Part of a small language model's weights.
Architecture: RMSNorm before each block, rotary positions, no biases in attention or MLP.
Each number is 128 + 32 x the weight over its row's rms, rounded and kept within 0 to 255. Layers, rows and columns count from 0. Numbers have three digits each. The size before them is the row's rms in percent of the matrix's.

# layer 7 MLP up, 704x256, rms 0.0957, rows 269-285, columns 128-255
100:173118104140096176157156128142149183124129142093043112152184179101090056155128082207143165086160093119124113201096149151179100117139078057134145184117135118129156105137075117137162147158167148165087093055142106124085151153130082116102098146172184154122117091141085137052131139175155130079155133122107099129099186153106192126118109111165118084146072101173092126156118119135142153104134
100:148096108141082123130152104091104144076091200140179139100102137176154072119160158207134107044191112128152156108143131101130096116157133180102177073129161128169119145165094109073125117116182141169123158155090138056154042121102136155138054149199105081074111119174158189116113122111088112082144130066106190087146127109105172124121137109152115118088174125088100093118204164101151126113060
097:086169073071126168084114130208111132149070073131102178111176111110145161140184111100120150133129110130171119094142118091156114076080142158091153133080075123172096126094096088096156154088072083101128110142131174149157160091154113096086111140099121169191117137130099154134136123143038088125084079112098144150169062114093178142067079125155140083130143132118128098112147124115153116135126
103:109198157112095107167106124172121131117123147078108191132102090128129171099220101143121183162167147128064112083115122110084167215141114154129131155134045085173153120149121106130166101114101115115105134121107095167138112110088112086143148144131119125170168157176097109077126160128100175099131116134106137141106180102032129112100146113174173133107153147125156198114108178068112156107107
104:145098109071099116126122082107139127098146065101130068180146161135150140141121134128103104116137097177148139124142139141126087187129046107086136156155176124120174127143121152145109146107191158137150131150183201132069149088091188118147127137138128143185223141168132176126108110115070132092138134164127136153141158130128173148128144147114152082149102168127171174106123058099112107153117
100:162100124084137127174077125126062142146178108127109082179124122154116140125153145162177101145136154084088125070117173185126104085109084094168092102105153162116136090146079109127201170144109154116093062102124105224105142031158089100108125113134047111066118123096113130170149113164105137098110163160163120110119157088126117133136159156160135123123153158120197202128107100089151162096161
100:109119135154092141139150161120132179111182093141099145138137170118129121160134093124126100094118113077109110121055157079119134151123190146145118119214132070116090152173137134082130143134116147136172147148109071072092112122130156143167118113120182134143159082139109121167139142127145147144106109134119133080137078103089089085102159156155090113112118160104146072122102125129091148110130
101:096129125182156090150172140146100059185164112174130071076130101116112138121112187118151135087156140137133041096142098143130141160114084118100136114151152147088156143171120095091137181150135149112167187131094129138090105143136122162141141081159111136137177094134082144116120153147134079156121167158117103160114149160106149125119148103076179064078133085118161178114084117149101128144206
099:129132101206099114143168120128088149120143121124071136133115115091118171114149124169101128096141146084132197140094098150122107140107149075076156127101114076166149178138099097137156106104117111120111113144077149100065137158117136157119191099134123143132058125098071200094084108111178182109163109126168077130089106130129102120075168124151156187152147090174070109132106095133160119174166
094:148113188112119145109153172148149161136061158145165126115115050170126110143105093089139125102148145155064104093113088104121131118112143109082121131150157186126047153114144125137143093161134144122151152152169116152104116125129147095123063197126095092063123125153114101116079111098095137115115111122142118090182140095145108117113157104170117157100092148108185170131154113083154133140102
100:129148127147131084098122104166152112084119166072182139072159122066128152124170146078127148170153095135161110138128147113126178164170115119147160085111121099097088103144153148101145037114108128135156150167169073123062197138124061120133118128110181108108147168092135146158142088121176104119095128156146126144113115136108142105112138142083068113099116081076174170125085203138222159161133
092:138213117133149089055124155040118044092167124140142112163178107115142175137103118123171107193107132132134100063113087086099166115112115116161079119115195122149106126126102137072148205134106101120135133089112099113058166092196129139199154112119148133156163093186133126114159145137132164187158095124048182128119166116136106094078123163107103113149115140101115130104167133177139129083130
115:194153147104149134157151103167126160144122125095077088133139051179129080143141129122062144126126141125140118205137136128195097113087131077112090149129098123140130174109129121130088152138091172131131228092165161143167159142134145086137112147150142100072098154201113134110103193123107162124094128087051085161153142089063143150145164160125155167093104186112144143138152087142133077107103
094:099105103090172106147143126105135129109189114149136126120115170038114122050116151100122105115145143129190059095078147077118145142128062084092104110142127136078140131138147167135130128124142170096098062130113122072113098146081121073172133082130140135078118072106155182148156102094121222175166169071182065085117141102148132143135121141087115092172176117143111150174112155151088137141176
101:113154096092096080114152137137130114136108168102209102144189114149104144118188117104129177085069081118145161088157087140121087138118109191137113102163195162109151149105101085154125155164114152091123189112159172149134157140113065131147072159138133084136136184065155128154102085091159158123104123116166149067131115105142153162119102170083128149118097099072085137125073187145145117137097
101:116205129170112227123159131156187172121111134127120086090094122122154122088102054096125141168134100158131105070122180131107136137074154165161133188095127124129133150137095139180123077102138095110140109109116148125192070096114144172108127109093073114133073195152157139191096090204157130178134111100134135148107101150152160142106140076118179090124124069126122132153148147117147111143147
104:101131114115099120101089179132123132121162095115080100091116170140151173111163150117163113202195123125139091114091122131128109101091150139100124102149087166131119155144155116069193133161190130123129115120121116156125143142118115173165106191145098118168109155188161121101126176157155111104124078103042073100094120134072108105097111158135116171134164119161124150121138105154126183139118
# layer 7 MLP down (transposed), 704x256, rms 0.0846, rows 269-285, columns 128-255
099:140110177121149147144125165154147177104099107193151168162099097082074125078056113130113132088090111109143089155107182108102092147129093142147126143118160127137134129144121038127160091146124103215119141112123080159095165105128088090186106150121157106186079123086144127116141082145117167077092156149161120091149112075111171114147077088036128139099092113150083150130114181151110139076113
101:111103137167087088144115132105054145165090133135145117139140139107142137131094164141114136089097135109099078023115142097147087067066116108140104159139136168072113129142043168117180123065129097118162160106109152059148107135141120110115160163164118099130153094138132144151103133161091108116127086161123126117133174110152174106097117117171147136127129148185166125156096133137085143095165
093:132116093106087154112151107123067124135102124087143129100145146176123110136117074148134138107138127138136094224130124107205104047121142133174135115113080117109128108163068098133103112099110107187156125135172197036159152139131192109089106147099134129120144120153129139102095115142224098112145137127158080101121064123151137118101145155103091139145176195132132138111097160168125132101171
104:185166119165157096126161145165140133110115136101152117124178139120206119180192090083123084160146087135092087213104144106140127139209085103080147128126058141160130119108127125113129154116083165107111160094136142111127172096095142194145112120111104157152138135175086173098069128115132138156093119106174143092189172115105134108104145112105072111100128177121112152126175101094144130184171
100:078181112110125129138153071176133157141121079160123146180132145129103163098148150115130069131135123063080105145118150160089183139153127117074156113117077143158161082137092157106129138104133155108067152152145184153130156167071117134135113131153096106093105124114096102145171137117087107095143180182157080150143144128144166157139145154055140085120125074229114115153166130118123139164186
091:187110149082088125142072149140137135095112117139156170090129108137041088139131131076105124125165114120101131255131175127182104128148114133144164117211143140114106110129160086073142124081128134100198118097114122147040072120147124085133180143104160156154162145134152145166122161174141135099159147162123122125185147123163118136095147147132088144133134157098180141127114111085164187138168
098:157087103113160158170133176151133072144104184180070156117123107123126105187118130113132127132084135147185069086075211144058128160190089145172213140175101097137102158172120087101144119116130082120114138116132033079167040104118148109131114129144081125123126100077100094157152097142121096150132152142165165138125100160102156117102064177164117175105119166104125123103120075089111120117168
102:092166105115069150144159150157147108134103198138140085159188083151137130143131133141135122103084096105078090060111131082133143161099187138113147121129169147141139104142167190139113146145129155084133156136108179142131100156156143133098159141128145158068105105137090133135081105104124107126162097158109145146164117186161162088107105110143104082105137091202159117086111098140156170170139
100:144140147070129119116124157114169097152098119134161097144154118126098129134114090091139129129119109143076087255135188182095102151138163119094187170121122143089141105233109115132170101113143086123161155068142069122127117134122134072152078194114067123169123131122206137070124113180080082174120147158120139146096144117128149121127124115085108114107111119134145178133120113141132136116144
097:110114117138085125147100119108114098117140146150123116145178154164044130127166106099175130144159147127098136169126110114124151049169128182150105145175167162092128059100149147150170116121174062082070081088130166148153103132158130118094113072204106129099098147096158156205126101209096123160120151138117110151163169088165066129151133111116169111153184125135110118117153136162102175166166
104:129152101136091080168129135144176121111135165091135173095148114119134142133126109123108067146107133072154105153104097131121098141118154142073157172100140157143096113139085129110141106067152058117157156140182119120114101143113079123198116103116143112108152084099109062160116169209168134090228075142125118081154227145108137115066096112167141125095160134119178127117131140110154169103145
100:195165108114136176126097114130183084149118175107158147123158146151106160133131132134104143071130130133120128199143204154118125164126123085121155164172134167118190105151133096103131115078138126116105138107142190110098141134151109184147093147172098150132144102113193159092127169085063115128193081139146137117150151129143130130105159068113079126106120084096176120127133186157127115184104
119:129156079166119097165113106084175145169131124106112132114096106102128080101105106123076147179120134140139097111128133128135162115144149107063102152164128118169146186105117113101147155152124159116135084117108184137158077118104131118046099132105155079100161146071136119132099140150115115156104090110118102125156162101133144137155175127190112156127156107107136129117145146132115201156113
098:088074074146107090150138089127128167116194085172122150119176146153096093124123178150184150178102121089106134129146089165121089168107143127144140123187157116092161118149126146104178193156129097117131057147124132086121163120118115150128141118166123162122114093132117152140110138173116139115163088148149083108152182171112103095128145149128133175140187125156170129165151087134117102105120
099:159112099138131159137103159157171126109154180146111132145108174177109062079084104135147126102158093117112138127128107125061107152161152165136172128194153159115110110109094157197099107153126125119124161133141111146198096138098143197089167108109131125155124159140115063128162184113095123106134077103163167146083128143162117133137147074153157124100143096105062170145158139108143113132138
107:076158089100088129135189121145141169073134097093114103123110135091204108126147135173109101157133078124120128141107182094099140115113159119116098118137130112110116139130127131185093186157133135098151101121152113105137131107167121127158100125148161124169101087143167099129143132125090136141161131102096153166162093113156134162091179172096154141089112151072112168178204060104117115152177
101:147157128116105116157164142149114102140136127156148149082156133115114122096109089167129114136171153121151130080144145143129127130149188100094109149095103121103192116101129042148157137122107171156146133125087111134121145161146058122110104177072148140183175140134069114114180173107130161103133103151117141147035105089175070157089147154103132076102138177113090163116138127134127158143093
# layer 7 MLP gate, 704x256, rms 0.093, rows 270-286, columns 128-255
102:172099134111151117116127121111153058076116106114101134200136156129067135130163107111102108162155108109125128083135113097127138097119113161128089146080092105186144132123059088090055090169123106152142110186112067077099119107131084120132119094086090137126150066140111082142164097161163147121121124102115122090134150205179065120146088091111115069094148155138153109156112095143095166112168
101:168165104152082110111141131085132090105119179111143120100122119147097160133085120119151156134160153173069135068154104114134126082087053125128155212111089166119184097174093118175129137149121143119117125086142093134125139142138127093170141119165206168131095134101176176139078071101176091104134136116128193110103146141142085102111104094174097073121139141093084173174167100102158111092148
105:089087147121055112080171142110079141107189108135145124174094146124145087116113127123137084159156131077136086125128118150129127196082066099172130141093109094164149091083114164187166071118096121105096169166097159117104093113138143125147087177092113154131170135136105085145153134143092072165087117105137123162134070128074048130128170132122149123134120151112084148143172167100105111123170
096:095131180110138129145135113108073182127142159092161098158141166150129077102117118107117156164159167098067189227107147125110092118188111120090172177120172049124105141081160163112077043111119120130142056129091122073158134140148168115085175123142079103202135134113148106107131098112131092121090098181107149121123139092139119098172113142124142160137125125132134155136147092136091152110127
106:185088132115138128135121091150122085158118129126094078110123085139055136098128140166181166168131194138138154127114107105194138177074150138131108124134133154101156113099062111105119133176105155141139101144113107116090138124086174198132127123121155127143139109119144133168129158162131095103087132131196100170124120111106159176108110088134093108150124113120132153119065178169181197165143
103:138105155124086082099133113126123077120152140094054113124094176126069195062127112120069140155064119107112186102158112089096104130158102085134149149087077087168106211094141143135134116085137181129140172166099181054133105131106100146132100105133082137156163090154113149162073162126115089136163154094131121159140093154150095158130162111110040115138068106067085097177137140137137080190079
092:152134170135167086113126152073178109151107157149125091123182165152082104140072150116088110199154155151110200206117166180136100132175153125180160108125102118152136137093092107153181113103143111177155153119109078143153091159119101167161129135125117115122148104117168080155122125132157113100118135143128095086112079128198145082110093144139122129121101152174148095164194100146202137119049
095:115114105136140087117134164132096088168167159101174124173086097075108183103144144132100130105150128163103150122101149121141128116094117126115100108109111129196203115120110121072122122148098144164153116118139122143076102099148112082201104156184187138102163158130115084045175132098184164158180127045130087073070142169101098062128145135077123131135134096151107075085134064087175121111114
095:171133104122144097152101145153084128157148171094164073132084051117108122158105111124154067135120187206155139139130100107138105054174136152118064101137078114126093116158099142137111092129164105108169166084144153112101146117105084155119176113136120140161096135159090084182139114145177096086123083143131042060153091110134102167113163076106154188126101106138150126102149109104127181133154
098:134163092094121136143158175084109071127172056096102114154101146134137131094146081071129118114128102105041141158133135118062132112088119136140240112186138162128100124133148115167127125148122112088123139151081170163103147112102117131218147086157094105154090142140094117116142100150127125059155121139114155134170145123093153145145149120142132086138142086156102157173137094136097144118085
093:097117172123090093168067121144113102109127175165190155118167174062087125144120150104083129163208084095075125107132119138103157119121078107141099168149086099113165135126110177158147053177166061144096149116114103159096089045139123118172111076085124155100113104122061106075109186092115132109111128135162129114120087123127156138142123117068181124165115188184167115140105123128131075146152
106:110076134131143074110170156089098135113166129185223110096139163094107116043161104161136139122119163101111164103153128105148125144142111097166128097170120134080142117100113088153149123155177072133175138169173135096122118068128088141078128141119132141132118037171072158105117148087172107098096159106187136110129130138182091116180108048140070128080098096101086193160097115164144083167121
096:065122069124111114169119115093078112124085133122172108121153135125098131053099124098130162141132166094104116093157092158096168185075161162143154104191169135114103147135073120121142075109133091179164101133161045113168088125131153142189108126146145165088133184169089080114158109168099091134148095148140084174119146138126129133104157142104139116098150090070139062078109101216096113166112
097:142105159141177125113140117122191092136181122150187150147156109164100146117121145108080088182127157125119136176124133170140077134141087138111075147144105182142095122162147054131159165152170155112201108084176116124119153111080172138094118157098140125120174127137119082137087108134172155138136101068178195086083203099124133122142120167136161120120088097103118131128138177141115078190123
104:158043166205132120085084092143151099150154079142153079202116084131178164162134122117067076087109162120106080128085098051209151088161088123108104080111137105057137106171098169126154124130102176169133100113106113097100093122133194103151125149116104132066117099148105151164152115103126155109140100146115141145107071102087167141173158137147161170103141155131167114152153144182103144120076
102:108119118087089092139205092152127091156121152174155023126118117121112092200100160159168154154115130102131120132100116135155127161114109056100103125136093153096158124103096138154109132111160107179142104169095165087151129087122142153125101101042143109106139121172111119164128093089133121060145134193164154161179162135092121199113117084114181132093108141152138161135122126160118138200116
096:129134176146186161075145187063124091124111118158068102080143148142178099148077109186141121128120073115132084209154094095182182126121119045107130100102163156148185130130138180132128122138123107116149157123161093126095175127080155157082058129103128132146107150229104109136143170154082171140109118132138121095129125126119062157133099124138123158089137147076102120155133188171155186120123